From a checkpoint of a small transformer trained on Wikipedia.
Size: 11 layers, width 512, 8 heads of 64, MLP 2560 SwiGLU, vocabulary 26177, 81.7M parameters.
Training: a variant of SOAP for these matrices, 905M tokens, 3453 steps.
Each number is 128 + 32 x the weight over its row's rms, rounded and kept within 0 to 255. Layers, rows and columns count from 0. The size above them is the row's rms in percent of the matrix's.

# layer 6 MLP gate, 2560x512, rms 0.0676, rows 653-673, columns 0-63
size [101  83 109 106  89 109 102  96  94 108 108 109  89  97 109  99  86  88  99  90  91]
[[174 169 129 131 125 157 168  85  60 199  96 108 145 157 172 162 122 180  69 154 125  77 175 111  92  67 101 115  59 134 145 177 169 138  97 140 122  91 120 162 140 133 178 129 150 148  89 151 130 115 117  58  71 174 107  94 121  95 219 140 102 135 156 105]
 [123 142 159 159 117 149  82  80 125 175 110 114  90 156 149 143 103 168 169 139 142 150 144 127 120 147 152 102 136 102  33 138 130 128 103 153 109 128 105 142 117  98 153 111 179 157  76 163 132 150  74 117 114 128 140 107 146 171 155 197 147 119 128 172]
 [111  93 119 100 157  97 179 121 181 129 118 117 147 143 102 108  91 100 126 117 171 130 128 142 172 129 164 149  89 147 107 195 140 119  80  84 104  93 120 122 173 116 103  40 205  81 181 123 144 142 141 139 117 139 127 145 115 195 171 162 141 127  93 114]
 [151 174 104  84  98 140  90  90 131  90  73 158 143 173 164 148 145 161  89 132 137 145 158  67 136  71 171 170  74 217  86 155 130 152  96 178 138  90 129 159  87 150 121 136 131 159  81 135 168 114 146 144 143  73  97  83 156 138 142 125 107 184 122 116]
 [187 109   9 131 140 107 208 167 142 162  99 144 107 155  66 137 216 138 129 183  49 142 111  98 201 111 138 110 140 119 156 170 157 150 125 104 117 129 159 134 134 114 166 109 173 108 150  86 152 120 114 144 103 128 145 139 106 135 150  78 107 174  98 120]
 [141 187 116 111 118 140 130 162 148 125  89 123 153 117 134 130 137 149 116  75  89 150 140  94 117 135 176  96 128  88 107 170 101 133 140 139 142 127 140 134 142 175 109 106  99  88  82 109  83 149 149  91 149 110  61 124 121  92 133  84 105 123 110 122]
 [116 134 130 120 151 116 113 117 167  75 154 135 142 149 145 199 109 128 150 100 106 102 119 154 188 120 202 183  98 157 111 158 121 133 118 123 122 207 163 209 119 144 112  82  99  48 141 170 147 126 131 168 111 124  75 109 125 151 168 121  85 127 119 176]
 [166 153 154 140 109  96 174 135 110 133  71 115 162  93 121 110  85 130 106 143  62 102 141 123  91  37 176 100 192 141 106 153 104 185 160 144 114 143 152  66 122 160 169 128  80  87 110 127 141 180 181 108 139 143 115 148 108 155  94  62 182 132 125 166]
 [131 132 164 166 179 159 103 182 108 153 186 141 123  88 122 144 182 130 133  85  98 107 152 157 154 138 140 125  87 142  85 124 145  98 163 197 115 208 152 169 139  90  93 136 205 151  93 160 193 122  63 119 131 145  94 101 116  74 103 133 113 145 107 118]
 [ 72 124 127  98 177  98 124 145 131 152 127 127 132 148 152  80 140 128 124  85 185 130 118 130 125 117 153  96 156 126  96 146 188  94 111 124 109 161 147 111 129 153 102 192 152 116 127 129 102 143 124 107 184 126 191 111 124  96  85  77  18 189  49  91]
 [170 141 130 163 108  88  64 122 119 168  85 110 167 116 145 123 149  99 133 133 138 169 151 139 133 124  98 103 226 139 123 126 142 113 111 150 131 137 131 147 115  95 216 103 132 111 142 121 105 159 100  39 122  97 117 105 102 147 125 130  83 110 134  97]
 [164 167 115  75 134  80 153  72 138  89 138 159 104 112 172  36 101 108  60 150 145 123  78 121  71 131 198 140  94 130 129 174 102 158 117 109 147 163  88 150 180  81  79 100 136 162  80 138 182 130  96 153 128 105  79 164  86 169 118 142 137  98  62 176]
 [148 151 169 177 150 110 104 138 130 100  84 143 185 117  72 174 149 154 124 157 108 169 144 170 152 158 118 129 149 181  70 143 128 171  96 119 134 166 107 120 185 104 122 175 117 159 128 171 120 123 110 137 142 151 133  62  94 155 158 173 113  75 181 182]
 [ 93 131 189 102  95 157 130 190 145 120 135  28 144 187 140  66  56 200  86  87 148 145 126 162 161 100 119 124 171  84 137 186 152 149 129 135 155  94 132 150 127  97 161 146 108 150 151 142 163  62 116 125 166 164 178  94 139 131 127 133 139  92 141 148]
 [ 74 144 103 100  53  70  81  87 108 120  78 198 104 126 145 172 145 142 148 142 135 140 150  91 105 103 144  78  86 104 128  96  62 135  80  38 163 171  86 146 181 129 131 109 114 152 108 152 129 148 151 147 112 150 151 139  64 149  78 137 191 155 139 153]
 [ 92  86 122 135 109 141  86 116 126 125 131  79 133 150  97 100  92 102  86 122 127 123 123 109  92 134 124  48 102  99 121  94 167 165 182  99 165 129 112 114  84 125 109 129 184 147 134 170  94 101 169 120  60 161 105  99 116 128 159 180  80 139  45 109]
 [100 122 119 145 110 109 121 157 127 145 146 173 155 106  71  72 119 162  99 132 139 116 193 127  32 131 138 137 175  86 107 105 125 103 133  96 186  69 105 125 193  70 122 135 112 122 172 129 109 137 136 116 133  91  99  99  68 174 130  74 139 182 179 142]
 [172 115  91 134 122  66 104  89 100 122 141 147 142 163 141  84 147 147 162 181 147  87 142 132 115  74 123 134 131 111 166 117 174  46 138  85 114 114 137 207 170 117 110 115 125 150 122  98 156  78  78 179 160  52  73 107 127 182  88 137 114 131 142 119]
 [ 55  65 164 135 113  98 143 120 148 116 154 134 124  91 106 120 128 128 168 125 110 148 121  88 179  65  73  89 200 161 131  98  38 136  45 148  99 148 179 131 172 132 126 120 117 188 131 125 127 150 108 126 122  66 114 170  83 138 156 123  88  86 105 117]
 [123 139  88 185 124 170 125 103  99 116 127 140  85  71 126 110 130 124 106 133 118 117 190  43 142 121 101 120 153 158 101 180  97 108 106 139 126 118 159 114 121 157  79  70 125  87 140 152 145  82 121 121 121 204 171  67 216 162 142 101 120 157 120 141]
 [128 179 109 110 115 131 121 229 127  95 141 152 190 107 167 115  61 199 109 136 107 146 133 121  62 130 111 178 132 136  77 149 127 117  39 110  49 132 130 136 146 161 182 110 115  94 167 113 139 108 110  58  87 143 134 158 113  66 115 167 158 116  86 169]]